Weights of a small transformer language model: width 320.
Each number is 128 + 32 x the weight over its row's rms, rounded and kept within 0 to 255. Layers, rows and columns count from 0. The size above them is the row's rms in percent of the matrix's.

# layer 5 MLP down (transposed), 1280x320, rms 0.0518, rows 994-1093, columns 192-223
size [101  96  94 100  95 102 105  97 104  95 100  99  94  97 100 102 102  98  99  95  97  97  93  98 101  91 101 105 101 106  96 101  96 101 101  99 100  92  95  72  96 101 109 100 101  98  96  93 100  96  98 101  97 105  93  98 106 102  87 104 104 104  99  98  97 108 109 102  99  98  98 104 105  95  95 111 101  94 105 100 105 101  96  97  97 101 103 104 104  95  97  99 101  98  98 102  99  99  93  96]
[[128 129  83 138  94 104 101 104 160 101 125 138 109 145  99 176 112  73 168 124 165 149 143  76 113 179 182 117 128  98 101 104]
 [126 116 111 102 106 149  38 145  99 120 105  40  84 130 101  81  80 106 136 126 169 121 138  50 169 137 152 121  82 112 129 149]
 [117  83  98 141 133 103 157 165 147 162 146 180  87 128  93  77 149 165 131  79 140 188 144 138 154 111  70 144 169 146 171 112]
 [110  81 117 155  83 107  82 185 162 123 101 110  66 119  62 155 129 126 143 108  88 125 119  80 224  74 142 115  73 134 111  84]
 [ 89 182  72 141 122 159 169  76 152 193  79 168 100 137 140 115  78  71 186  62 118 182 195 140 186 158 133  96 222 100  66 125]
 [108 168 120 156  94 117 165 166 132  95  62 179 152 104  80  73 134 106 108 125 143 155 119  75 128 115 103  98 101 160 149 109]
 [107 156 164 113  78 135  63 149 132 128 105 104 102 118 170 143 114 104  92 174 156 148 142 143 116  94 200 167 108 119 158  94]
 [226 180 126 119 123 122 107  52 103 153 191 131 142 169  87  97 123 105  98 116 133 120  47 112 130  50 165 154 133 156  93 127]
 [143  77 144 113 127 112 151 129 144 151 114  78 129 188 131 100 208 148  45 108 120 170 128 144 120 119 103 128 144 131 115 172]
 [114 161 122 209 161  69 118  68  90 133 162 119  93 146 136 142  93  82  84 137 129  14 156 128 145 138 133 113  79 108 116 117]
 [157 172 161 121  99 133  78 128 156 123 118  85 136 160 133 117 162 133  79 150  36 112 118 172 119 210  99 179 201  93 132 109]
 [146 113  85 130 196 101 130 122 126 137  82 154  78 153  95  89 122 155  91  93 173 182 143  92 143 125 103 152 185 155  92 172]
 [172 140 113 173 179 104 162 158 206 174 151 168 119  87  95 144 108 153 146  98 164 107 132 146 155 150  87  68 138 134 120 159]
 [103  90  79 129 139 173 130  79 111 120 166  97 121 200 101 123 147 109  88 136 108 111 105 121 158 151 145 129 136 141 107 152]
 [119 104 159 124  68 114 148 142 104 115 120 134 112  66 169 131 149 119 110 129 147 219 153  98 138 139 133 108 156 144 137 158]
 [108 121 147 194 182 163 161 153  97 137 144 137  96 137 153 149 132 145  61 157 134 147  95 177 156 126 176 190 143  63 132 116]
 [114 136 164 126 155 168 160 154 108 202  89  99 163  99 150 135 100 103  89  69  93 130 162 116 165 131 107 136 185 186 124 163]
 [140  75 159 112 111 120 103 121 163  93  99  93 141 104 139 149 153  90  75 165 119 137 114 177  82 124 147 146 184 115  90 151]
 [194 154 131 109 124  97 100 126 154 107 151 119 122 107 123  90 119 122  52  74 100 120 142 201 145 117 194 129 112 155  76 148]
 [166  85 111 136 117 137 155  92 133 128 123 143 122 111 142 194 164  88 135 112  84 150 142  66  92 121 168 138 103 189 111 210]
 [150  99 149 100 132 120  90  97 165 163  49 143 111  90 152 112 108 122  66 141 103  75  83 141  98 118 123  57 153 136 125  99]
 [110  76 138 130 118  86 173 109 173 104 133 139 164 139  67 106 113 111  91 183  95 171 150 133  68 121 106  97  93  90 145  89]
 [145  68 128 156 115 175 115 191 126 153 103 137 193  91 117 144 162 143 134 208 133 165 105  81 136 111 147 141 169 158  92 110]
 [ 93 137 163 126  80 109 167 126 135 148 156 137 114  63 112 174 103 150 121  99 192  43 122 125 150 118 133 149 189 178 129  62]
 [119 144 139 154 116 131 141 101 100 136 142  55  57 117 151 171 146  94 157  86 145 116 108  91 128 112  81 106 133 114 141 109]
 [190  88 141 118 166  88 119 110 111 113 163 115 120 109 153 117 153 160 131 135 108 143 155 133 137  82 107 112 136 126  86 170]
 [102 118 155 150 109  93 132 122 142 147 107 106 125 119 138 146 118 124 211 129 187 148 184 123 140 124 120 142  80 110 121  95]
 [128 118  92 153 115 123 134 105 127 179 109  90 107 182  90 100 168 139 173 120  85  97 139 135 165 129 135 129 164 116 172 147]
 [ 79  69 120 124  96 135 156 113  80 151 112 139 138 113 185 117 151 110  97 122  96 192 134 150  85 159 144 168 110  58 140 122]
 [ 96 183 137 143 158 114 125 120 171 124 159 126 135 157 111 160 116  89  70 106 110 103 113 167 153 137 123 131 104 108 196 102]
 [108 136 100  86 136  56 144  91 150 153 134  75 146  93 142 180 114  64  57 163 163 150 116 148 137 134 163 100 118  96  96  93]
 [119 144 147 156 138 124 124  70 174 113 175 145  81  92 167 124 135 145 131 122  79 109 157 153 110 123 110 123 112  99 130 147]
 [195 170 113 138  90 148 131 169  84  77 136 102 150 162  92 110  85  97 174 109  87 123 145 170 131 127 156 138 137  63 126  96]
 [222 100 121 155 129 112 121 101 115 135 122 133  91 163 125 152 142  98 117 121 122 125  53 138  70 117 144 109 129 116 135 145]
 [145 101 106 108 147 132 147 152 171 122 137  83 113 107 170 146  65 155 139 124  68  77  62 126 126 109 161 104 109 118  99  54]
 [ 90 109 144 114 127 115 135  90  82 128 171 162 173 150 146 103 149 135 169 101  59  91 138 123 110  53 119 225 114 130  76 119]
 [109 101 148 155 142  93 134 144 104 141 119  27  92 122 108  82 130 136 151 123 161  78 151 124 135 133  59 110 130 185 113 119]
 [ 90  92 131 157 111 159 103 139 151 118  96 160 156 147 150 155 115 169  93 199 129 151 153 120 115 131 122 134 158 144 197  70]
 [106 151 156 115 145 149 101  85 112 154  95 107 150 103 101 119 126 145 117  74 121 158 119 121 118 107 173  91 175 172 130 115]
 [ 84 154 101 116 158 114 135  73 127 175  68 155 129 153 126  95  72  97  86 110 125 137  94 162  97 182 117 147 151  99 175 107]
 [163 128 109 107 146 124  63 122 153 180 194 137  62 122 160  59 155 107 166 117 116 136  97 131 151 114 101 140 153 193 181  96]
 [122 152 104 102 107 167 196 125 132 136 168 107 108  93 136 129  94 119  86 117 139  95 106 158 105  86 180 176  89 116 104  93]
 [ 59 147  96 161 122 133 155 143 118  92 215  85 118 134 125 162  66 134 188 160 123 120 146 121 112 145 118 120 109 110 119 106]
 [105 119 130 146 134  98 105 103  84 140 129 124 155 102  99  52 154 132 159 109 106 169 164  61 198 115 108 121 170 124 139 130]
 [143 176 119  95 136 116 137  78 103 151 138 135 124  91 158 142  94 156 121 106 119 127 109 161 144 114 161 121 100 159 121 146]
 [141 128 107  99  87 107  84 185 110 117 118 145 119  92 150 154 150 121 130 128 145 127  91  73 157 164 132 124 152 134 154 120]
 [146 180 140 130 162  69 217  93 115 152  81  99 181 103 142 127 101 151 136 131 139 148 176  77 107 134 159 183 113 111 122 111]
 [134 148 110 170 130 106  85  96 122  81 118 142 119 130 130 119 149  96 139 143 128  61 122  86  89 107  94  63  84 132 110 149]
 [150 123 139 130 135 110 157  74  48  99  87 176  63 149 147 119 156 145 150 116 100 116  92 140 109 113  88 128 161 138 164 136]
 [125 175 143 136 152  97 146 134  67  92 142 146 163 167  80 110 140 137 160 126  92 150 112 136 110 122 169 147 133  90 168 145]
 [140 154 137  81  94 140  95  91 113 189 170 134 158 186 136 107 155 126 176 107 169 184 113  95 109 154 129 136 153  65 142 136]
 [ 78 119 161 127 143 164 152 166 119 157 104 150 134 179 103 118 113 139  97  91 172 147 113 165 142 106 136 150 140 123 120 133]
 [146  57  91  74  67  95 126 155 123 201 145 184 126 105  44 148 126 212 117 102 143 145 162 136 179 124 205 151 168 135 113 149]
 [149 158  70 173 134 112 110 111 125 102  90 117 125 100 139 123 119  97 138 162 139 104 143 147 165 113 101 140 106 135 100 113]
 [154 177 174 118 119 172 131 147 115 158 156 153  71 122  77  90 112 120 135 174 174 139 204 110 155 150 116 106  92 114 158  90]
 [ 59 119 140 136 130 110 143  95 120 163 127 154 100 120 120 117 117 152 185 158 118  58 146 112 170 104 148 162 126 174 159 148]
 [197 148 148 115 119 110 153 136 145 146 175 107  98 129  94 175  90 108  82 170 143 167 150 139 166 116 128 223  89  85 125 141]
 [ 81 122 137 140 128 149 136 111 151 145 101 121 122 140 136 103 125 145 114 132 180  85 129 134 148 134 116 143  80 121 157 160]
 [ 88 115 133 127 136  65  93 125 157 141  84 147 115 150 115 114 141  81 115 118 119 149 162 137 104  97 143 174 162 117 135 140]
 [143 113  65  74 104 129 130 155 119 134 128  93 132 164 187 214 147 148 130 156 155 129 130 100 148 104 104  95 163 148 175 114]
 [184  85 124 152 163 144 149 133 159 116 152 163 116 129  75  90 156 125 136 154 161  92 255 117 120 116 116 119 165 160 151 121]
 [127 156 171 185 124  98 142 113 119  93 145 178 145 151 106 160 132 132 150 137  67 123 199  80 168 145 136 109  76 140  94 136]
 [134 183 111 138 145 157  98 105 147 130 100  78 171 213 153 115 155 109  83 131 111 135 130  88 130 124  86  95 107 132 113 140]
 [135 161 148  89 155 139 127 149 170 129 122 164  99 150 154 100 133 145 107 148 161 176 114 170 139 113 184  87 118 125 113 134]
 [134  67 130  68 109 101 150  72 115 161 139 185 137 128 174 112 106 128 109 146 117 155  91 134 102 131  85 121 101 143 101 147]
 [ 72 151 148 100 162 122 103 105 173 141 112 130 165 180 144 111 139 148 147 144 130 155 156 136 121 171 103 143 115 144 133 146]
 [172 112 165 113 154 161 129  47 154 151 114 200  76 130 132  43 144 123  99 103 112  95 157 134 128 164 148 161  88 176 115 161]
 [105  79 158 113 106 127 140 154 118 110 141 113 166 132 165 146 108 112  84 118 128 169 118 157 177 125  81  54 116 112 142 149]
 [ 92 158 155 116 140 111 196 145 183 119 128 145  96 132 138 143 153 169 152 138 133 129 155 105 183 119 110 101 127 145 119 119]
 [170 110 166 118 146 173 141  92 197 146 100 166 156 105 125  99 125 140 126 157 172 158 155 148 121 140 234  80 185 134 131 147]
 [166 104  93 142 136 155  75 121 133 145 153  92 100 106 129 106 119 149 108 117  86  97 115 183  64 136  86 133 108 146 142 137]
 [106  94 129 105 135 104  89 131  88 120 166 123 201 132  93 162 170 148 133 145  68 144 191 103 117 138 149 153  43 107 166 142]
 [101  89 115  74 113 133 168 170  91 139 174 206 153  88 122 125 148 156 140  95 133  97 126 173 179 180  50 147 129 105 143  62]
 [117 132 102 168 123 117 164 159 120 174 104 190 132 120 141  95 160 121 149  97  71 100 180 159  94 199 154 148 112 129 139 131]
 [124 184 144 113 173 136  71 190 116 144 133 172  93 112 175  94 127 147  93  99 142 104 142  83  97 108 137 154  72  76 147 132]
 [134 137 110 138 106 123  99 102  97 105 163 164  91 141  98 138  72  81  95 143  58 110 110  84 136  77  81 135  65 132  90  67]
 [148 130 157 116 128 155 139  92 104 125 165  72 131 117  92 126  86 115  88 114 150 179  96 105 114 160 128 132 144 114 116  99]
 [157 140  72 178 161 109 168 140 113 140  76 169 168  71 104  99 158 158 145 154 126 155 105 145  86 101 123 142 114 164 117 127]
 [166 115 105 119 131  97 176 168 139  69  76 126 151 134 167 168  93 154 119 229  97 150 181 128 135 120  97 106 104 142  96 106]
 [102 131 157 129 132 119 128  95 143  83 132 115 148 138 147 102 100 114 159 160 134 137 208 101 165 125 125  89 175 135 147 122]
 [152 113 108 120 137 115 110 127 153 145  94 164 168 141 133 114 102 165 128 154 158 127  82 193  93 174  93 125 108 185 102 118]
 [117 163 138 161 182 107 154 119 196 129  57 146 116 168 157 154 111  68 118 132  93 123 123 143 123 140 136 149 112 159 121 129]
 [121  86 134 113 118 167 105 124 104 113  91 159  90 157 108 182 168 146 129 121 125 100 113 172 220 106 191  93 132 139 177  79]
 [194 153  97 138  79 108 150 133 147 200 146 139  57 173 134 210 125 137 112 127  98 148  60 129 110 187 126 124  91 113 153 141]
 [ 79 133 101 117 128 141 145 112 139 148 141 142 132 123 183 124 188 105  70 165  64 167  94  77  90 149 107 100 105 103  80 135]
 [127  91 106 141 123 119 145 186 222 105 120 121 160 114 177 112 140 109 173 122 139 142 183 149 147 102  78 143 105 168 153 139]
 [137 148 100  68 133 154 124 103  99 151 120 119 118 145 122  97 149 126 110 184  90 114  74 158 127 119 154 133 101 120 163 132]
 [168 142 137 115 162 114 109 142  98 105  89 139 105 121  60 204 125 181 136  76  90 183 130 130 184 140 110  77 140 106 107 133]
 [153 175 163 109 140 158 222 175 119 169 108 155 106 168 127 100 130 134 119 118 136  78 179 195  66 117 152 129  97 127 144 129]
 [156 112  82 164 132 120 124  97 113 152 159  91 138 205 122 111 135 141  79  85  85  98 144 184 142 109 181 164 146 116 110 113]
 [127 157 121 127 123 104 154 113 155 130 100 194 137  89  71 143 148  82 158 151  73 104  94 156 114 121 139 147 142 173 111  95]
 [178 128 110 117 136 150 104 138 126 193 132 154 133 107 122  74 139 132 161 130 142 108 125 118 130 129 134 103 168 150  99 172]
 [139 144 142 122 148 110 160 134 140 165 153  72  89  96 115 110 167 186 176  69 177 114  87 121  87 124 164 179 113 124 130 118]
 [168  73 142 170 119 119  70 114 119 123 142  62 140 131 115  79 134 185  97 142 149 100 147 150 101 160  88 155 177 136 136 101]
 [182 131 151 131  75 143 131  18 144 117 162  76 129 103 100 154 123 196 120 175  89 110 165 142 137  94 138 166 117 135 116  93]
 [ 79 157 129 128 144 105 151 124 108 181 136  95 143 143 143 160  67 167 133 107 106  88 171 124 164 138 117 109 111 134 118 151]
 [ 71  57 105 111 144 165 158 169  91 139  94  59 100  67 119 145 124 140  90 119 144 126 201 212 120  89 121 141 170 111 123 156]
 [113 130 130  70 124 109 119  99 158 161  46 116 128 120 153 142 178 152 120  98 146 165  90  61 184  94 151 152 167  93  71 147]
 [166 142  87 144 126 108  91  62 105 105 141  90 163  98 120 159 131 126  55 112  90 112  74 125 163 142 130  91  74 149 100 130]
 [134  98 183 143 180 121 140 109 154 133 121 140  79  86 151 182 189 125 183 122 107 111 135 111 131 163 139 164 145 140 130 109]]
# layer 5 MLP up, 1280x320, rms 0.0564, rows 995-1094, columns 192-223
size [100  86  96  97  97 107 100 102 102 109 101 104  98 103 110 105  93  98  96  91  96  88  99 106  92 100 110  97 115  94  96  97 107 101 107 102  95 101  72  89  99 111 104 104  93  97  87  97  88 108  94  97 109  91 103 112  95  73  87 109 106 104  90 106 110 106 107  96  92 104 104 114 102  88 101 103 100 102  99 105 100  93  87  97 108 112 104 103 105  97  97  96  98  92 104  99  95  93 106  98]
[[151 119 129 106 116 143 116 148 128 174 146  82 147 124 102 127 150 112  67 137 109 167 120 103 129  92 165 151 131 116  71 110]
 [ 25 111 152 106 118 107 152 152 153 179 179 103 120 144 112 140  76 165  57 130 124 154  71 165 130 132 138 146 126 133 127 106]
 [114 163 186  68 104 133  35 113 146 145 131  81 117 146 133 113 112 148 142 131 127 178 143  81 104 148  87 125 167 116 106 149]
 [158 115 122 167 121  91  80 135 170  82 121 139  97 115 164 138 161 142 144 115 146 116 169 112 136  74 128 120 126 107 136 129]
 [120 101 159 186 138 125 134 159 137 142 186  99 136 146 126 159 114  97 155 163 165 125 139  75 117 119 123  52  69 123 101 135]
 [126 132 129 169 110 171  77  49 153  92 152 152 118 122 115 149 159 145 135 129 130 124 157 103 180 131 113 146 191 178 167 113]
 [ 97 107 161 143 128 159 180 108 127 174 141 117  63 151 100 188 119  91 175 161  62  87 119 162 134  99 148  65 125 158 156 125]
 [ 75 130 130 113 186 188 144 105 141  95 101  96 117 228 169 124 167 148 102 100 153 154  79 128 113 140 173 105 123 147 144 148]
 [102  92 119 151 142  75 103 157  83 119 144 125 152 109 155 141 157 160 128 126 111 108  95 177 117 151 144 122 111 167 144 142]
 [139 135 113 150  70 139  72 183  95 106 124  98 132 119 122 147 150 102 167 146 133  46 131 152 118  88  86 114  74 120 125 123]
 [139 101 106 147 162 124 132 145 131 160  92 103 131 110 208 112 164 134 150 165  96 154 117 170 126 112 131 153  89 134 175  81]
 [ 91 105  86  97 136 188  83 168 152 154 134 157  76 122 113 125 149 145 131 188 115 153 149 116 121 161 100 127 148 102 179 116]
 [197  90 109 146 137 120 163 124 143 132 147 131 123  95 140 130  83 161 139 119 109  39 108 102  74 125 113  82 194 116 133 145]
 [ 92 112 126 129 147 147 127 131  78 119 106 117 150 139 105 121 158 158  98 112 135 126 137 117 176  76  84 162 193  69 204 133]
 [110  63 214  96 117 112 133 120 187 108  87 132 128 114 154 121  98 160  74 124 109 118  99 139 114 119 124  93 198 176  81 124]
 [115 182 117 129 134 144  58 124 117 111 175 103 125 139 127 142 124 147 113 128 174 135  74 154 144 132  90 205 112 102 112  99]
 [ 77 103 150  81  88 157  91 110 113 124  81  84 115 137 158 135 115 117  97 167 154 120  38 118 184  83 127 220 134 191 144 135]
 [158 134 124 121 149 100 130 120 110 137 168 147 138 144 131  72 107 107  85 126  56  99 142  51  73 141 130  90  47 197 100  90]
 [119 136 103  83 157  79  31 122 105 115 144 130 150 131 150 125  96  91 101 107  96  58 109 155 174 130 132  84 144 145 199 111]
 [115 106 135 129 110 179 111  75  99 116 161 122 104 144  90 154 145 162 158 120  92 104 124 166 113 103  71 102  97 126 151  57]
 [109 169 124 110 125 109 130 171  98 169 126 126 174 141 158  95 156 128 107 167 186 115  87 197 118 119 140 128 152 161  82 190]
 [153 147 119 128 104 186 149 108 125 119 176 154 169  73 116 103  97 114 101 128 128 185 185 132 148 161 114 141 142  57 168 154]
 [ 85 130 110 105 178 141 103 174 149 146 110 136 143 144 139 143  98 133 138 142 147 114 170 125 132 112 143 206  90 104 128 137]
 [176 185  85 124  91 157 186 177 149 142  98 131  86 117 112   9 136 131 112 128 164 155  52 143 137  94 177 137 130 141  93 107]
 [ 77 116 122 160 160 108  88 111 128 109 185  81 182 190 162  43 124 127 159 155 153 100  94 137 187 139 163  80 168 133 172 125]
 [130 105 150 175 114 131 123 148 146 122 156 154 131 132  67 139 144 127  61 129 105 115 105  70 101 122 131  94  89 201  95 139]
 [ 76 130 134  85 152 143 180 128 135 116 218 160  68 116 122 127 134  80 107  89  93 145 190  82  92 107 137 112 140 127 170 168]
 [ 76 169 159 104 128 114  79 154 142 139 164 110  76 122  60 105  64 102 107 158 106 133 159 120 141  94 136 127 119  66 134 170]
 [136 169 161 124 140 115  84 122 122 110 149 114  60 133  58 112  81 110  84  95  97 127 197 170 149 104 112 123 114 150 114 143]
 [101 123  80 117 154 156 146 117 160 131 111 125 157 145 167 108 134 132 180 139 105 110  97 177 147 171 107 162 152 179  84 111]
 [110 158 166 161 142 136 138 120 146 115 149 114 210 177 113 125  61 137  67 109 101  70 167 114 133  72 119 127 150 133 113  93]
 [154 166 162  99 127 172 193  84 118 163 125 111 177 112 124 162 166  91  75 117 111 204 185 156  98 153  46 134 143  82 125 123]
 [ 87 144 101 144 111 121 140 130 188 148 175 127 143 108 126 112 119 126 121  89 101 128 147 118  88 133 126  56  42 119 117  95]
 [160 132 161 141 144 145 121 134 144  84  73  99 140 131  82 137  88 114 160 111 147 176 122 119  89 134  89 109 135 128  99 107]
 [145  61 104 159 100 145 172 142 106 103  70 112  94 150 171 141 116  91 154 136 168  94 209 125 151 126 162 155 125  83 113 111]
 [147 123  65 165 165 130 133 133 117 134 188 130  87  83 111 101 161 141 182 110 124 129  66 123 152 124 145 116 117 132  64 112]
 [ 88 127 167 125 139 113 100 125 151 129 108  75 142 195 123 107 125 112 181 150 136 150 107  66 162  92 146 128 189 140 119 123]
 [138 108 131 104 140  88 160 122 143 145 194 154 143 198 126 142 151 177 163 199 109 130 104 119 118 130 146 216 144 114  94 145]
 [ 67  92 145 118 141 108 124  94 158 125 159  74 186 110 127  87 112 170 111 101 137 114 108  68 126  72 181 142 116 131  72 141]
 [109 118 140 113 133 153 122 162 139 132  74 105 215 164  99 199 162 139  86 112  80 149 115 138 111 162 129 165  90 153 167 148]
 [106  88 108  92 105 141 178  87 136 123 152 107 149 101  71 134 157 163  81 126  57  88 151 133 149 161  75 201 126 135 112 160]
 [149 151 140 135 122 135 138  89 148 136 150 144 127 117 115 145 126 170  78 124 133 162  65 132 138 148 127 137 161 164 131  93]
 [113  84 120 185 103 130 166 155 113 110 150 119 173 170 110 128 115 114 120 108  92 156 112  96 166 167  69 149 131 189 145 140]
 [ 60 135 136 164 108 159 131  99 151  71 132  84  91 112 164 172 129 143 105 111 112 159  67 104 126 146  57 103 144 117 106 103]
 [148 117  77 128 138  96 129 165 186 159 129 128 102 113 103 119 128  84 151 101 139 135 136 163 148 130 162 148 155 111 131 198]
 [181 127 128 180  91 149 115 132 165  91 162 212 103 174 134 154 138 129  98  94 150 134 141 152 113 109  95 136 153 114 115 112]
 [131  88 149 126 125  95 168  94 100 155 128  98 130  90 153 181 170 170 111 140  90 104 181 178 147 153 141 121  50 158 210 151]
 [ 77 166 174  90 116  98 120 148 126 128 164  96  68 147 147 159 150 148 108 142 129 124  84  94 124  99 104  93 114 138 203 143]
 [120 166 143 121  76  96 105 112 123  33 232 137 132 156 157 123 121  92 112  93 114 123 138 126 133 194 166 142  79 121 153 151]
 [137 124 148 126 177 137 123 113 130 157 114 155 190 125 126 194 100 113 134  62 112 114 114 113 125  86 143 140 193 127 128 122]
 [132 194 146  94 178  73 128 119 164 146  95 127 130 137 132 159 137 137 124 153 203 105 122 154  94 175 161  80 105 110 145 144]
 [164 137 162 163 154 139  86 135 133 140 132  98 126 105 190 140 186  82 154 143 142 143 139  74 150 133  74 160 144  99 105  90]
 [ 64 154 130 152 143 100 160  54 112 138 180 120 124 172 122  93 101 128 160  94 244 130 105 101 130 136 160 109  79  90  54 175]
 [149 113 135 120 164 104 155 120  95  82 174 140 119 130  86 171 202 153 104  96  59  66 170 206 141 124 112 136 145  95 123 134]
 [187 116 107 143 128 146 107  80 100 166 131  80  74 100  99 167 125  70 166 149 176 136  56 107 126 166 150 144 135 146 147 122]
 [145 177 161 156 189 138 138 126 140 144 156  98  39 116 110 103  74  72 178 133 110  76 128 166 130  60 141 134 116 110 133 108]
 [125 160  95 155  83 150  90 143 121 111  92  89 104 110 167 101 118 163 155  39 126 145 116 127 144  42 166  83 147 109 104 105]
 [122 119 119 176 170 124 122  94 167 134 128 102  83 206 151  80 147 143  39 150  86  81 126 108 164 126 159 118 178 112  90 146]
 [167  93 117 163 119 170  75 169 163  59 114 121 142 111 128 129 124 110  87 122 132 145 179 124 114 144 125 143 142  92 131 134]
 [127 166  96 140 117 117 150 148 136 100 116 118 121  58 127 106  88 114 121 172 161 107 177  89 110  99 135 160 120 105 183 178]
 [ 67 101 143  86 139 166  81 101 171 107 109 132 128 100 145 147 129 147 152 113 194 139  98 168 107 133 120 177 131 117  87 101]
 [141 120  54 151 177 146 177 202 193 106 122 117 155  92 114 100 175 140 160 178 151 166  93 142 165 169  98 131 171 161  67  99]
 [129 159 115 114 127 172 148  83 157 109 150 121 113  80 145 149 152  96 165 182 153 152 136  90 144 165 118 107 102  82 127 129]
 [134 147 160 229 130 138 117  50 178 140 177 119 158 133 138 140 140 175  97 195 167 127 129 181 112 109 100 145 127 143 132 160]
 [ 95 158 103 132  96 145 118  92 137 116 138 103  98 106 129 113 105 111  89 114 184 109 158 126 154 117 121  80  69 121 107 140]
 [ 98 181  53 157 157 141 162 118 152 132  91 206 156 108 130  93 115  45 117  92 142  71 130 174 117 149 108 168 144 175  85 180]
 [127  90 111 109 109 157 144  99 137  79 189 115  75 142 140 172 104 171 115 139 108 146 124 134 180  96  87  92 105 118  64 142]
 [154 150 102 132 192 115 169 148 118  98 126 122 102 158 161 145 136 140  40 134 129  63  83 160 140  94 129  63 126 169 144 152]
 [ 98 102  92  91 106 107 173 175 113  47 139 147 150 112 135 101 205 105 154 164  94 101  85  88 111 165 126  76  33  98 147 129]
 [ 48 127 125 142  69 161 112 124 103 123 143  67 115  75 145 165  73 113 177 160 147  34 114 115 135 155 100 143 128 125 155  96]
 [151 100 136 120 122 153 124 126 115 137 128 104 129 156 139 144 136  83 121  85 118 100  46 106  71 139  94 136 188 126 110 108]
 [126  74 114  84 100 117 108 149  77 153 144 166 145 151 216  88 145 116 221 113 100 157 101 149  94 101 121  95 198 185 105 107]
 [139 102  98 133 143  99 121 112 157 128 130  87 120 139 140 128 106 151  97 132 129 124 101  94  96 100 148 174  91  75 198 135]
 [ 84 180 161 153 113 117  90 113 132 113 117  85 134  86 111 166 132 164 117 197 158 155 186 171 186 124 122 137 190 114 103  94]
 [137 155 167 126 159 156  92 162 155 135 132 186 175 122 129  87 190 167  72 100 167 143 135 132 120 142 103 117 169 114 138 133]
 [118 160 119 145 142  89 150 127 110 169  95 143 129 148 172 109 126 153 152 151 144 116 169 124 115 131 100  90 160 147 144 164]
 [ 79 102 152 109 113 128 152 138  97 141 141 137 126 148 164 148 135 145 152 114 133 121 150  75 103  79 210  69 114  69  90 102]
 [106 153 157 164  98 165 105  64 157 130 144 153 114 137  87 143 120 166 145 137 182 114 123 133 148  92 135  61 100 135 148 108]
 [121 131 157 126  77 127  83  80 125 118 148 114  84 135  81 154 111 143 147 116 115 194 180 199 147 193 141 133 163  97 161 173]
 [ 92  98 104 177 140 109 114 136  82 142 147 117 172  72 146  85 120 111  87  84 112 100  94  82 192 155  77 119  74 132 112  93]
 [ 99 163 171 112  93 108 199 188 155 142 113  57 129 126  92 138 105 191 169 121 110 120 133 169 111 138  98  51 155 143  93 121]
 [ 94 100 168  71 102 127  92  96 119 161 119 221 130 119 143 136 120  52 137  96 161 151 125 124 124 164 159 157 138 129  99 129]
 [128 132 108 165 128 153  97 115 142 155 105 142 112 104 108 114  92 161 114 162 128 114 131 144 101 174 114 151  75 153 136 143]
 [119 169 133 146 153 168 146 150 134 108  99 133 147 142 101 154 166 148 123 104 124  84 146  91 181 126 115 112 102 112 104 120]
 [171 144  85  98 102 106 210 163 160  93  98 137 103 153 143 115 158 122  99 127 123 137 101 136 101 114 163 172 149 163 163 139]
 [131 113 106 123 161 176  99 139 128  92 170 122 204 114 107 145  80 139 130 118 117 144  96 120 127  83 116 144 151 168 122 137]
 [122 185 194  97 120 143 216  88 156 128 147 137 107 131 122 146 188 178 208 102 153 146 146  99  99  93 140 151 112 142 137 143]
 [113 144  99 163 102 125  47  88 129 107 170  90 143 115  95  79 142 136  88 191  72 121 120 117 124 128 119 166 118 113 181 112]
 [161 144 112 165 113 122  80 111 145 143  81 137 107 123 176 119 117 103 180  98  91 120 157 160 190 217  82 136 113 128  86 121]
 [100 130 133 137 138 181 112 174 138 169 117  73 126 186 162 104 141 166 115 140 140 161  17 155 178 156 129 152 115 155 132 146]
 [ 95  99 106 113 123 186 148 155  78 135 159  93 142 137 108  81 154  85 180 138 135  91 197 153 109 111 161 139 144 147 192 133]
 [126  62 102  72 158  91 107 139 111 135 105 101 118 180  87 117 128 141 110 134 120 129  87  94  89 129 150 150 120 117 113  93]
 [194 100 135  92 147 101 152 124 103  97 231 161  84 155 209 146 142 127 148  91 131 123 145 168 109 137  89 146  77 182 147 106]
 [ 74 129  72  75 115 154 102 162  88 120 154 216 117 126 156 180 120  93 111 156 125 107  77 148 135 121 129 123 144  82 131 115]
 [159 149 144 123 118 142 101 194 106 128 112 156 127 146 163 128  95  97  91 124 113 115 138 147 121 174  92 125 137  71 107 132]
 [101 166 109 126 125 128 169 161 150  98 167  91 162 115  57 178 162 106 158 104 129  68 150 102 128 223 149 149 124 138  99 120]
 [110 119 145 160 123 142  98 134 133  74 183 135 140 138  78 129 127 116 130 148  79  89 186  41 145 143 145 118 214 154 182 133]
 [125 133 142 108 177 184  68 123 125 147 154 108 113  93 127 158 153 116 135 137 106  76  98 160 143 170 115 161 120 165 154 120]
 [123 133 135 172 119 123 116 168 115 171 143 199 168 111 168 110 103 134  97 123 168 157  96 149  89 135 143 126 140  86 115 128]
 [179 115 135 166 139 156 187 147 111 146 100 172 109 100 131  72 144 119 108 168 141 161 131 169 172 126 152 116 113  73  79 112]]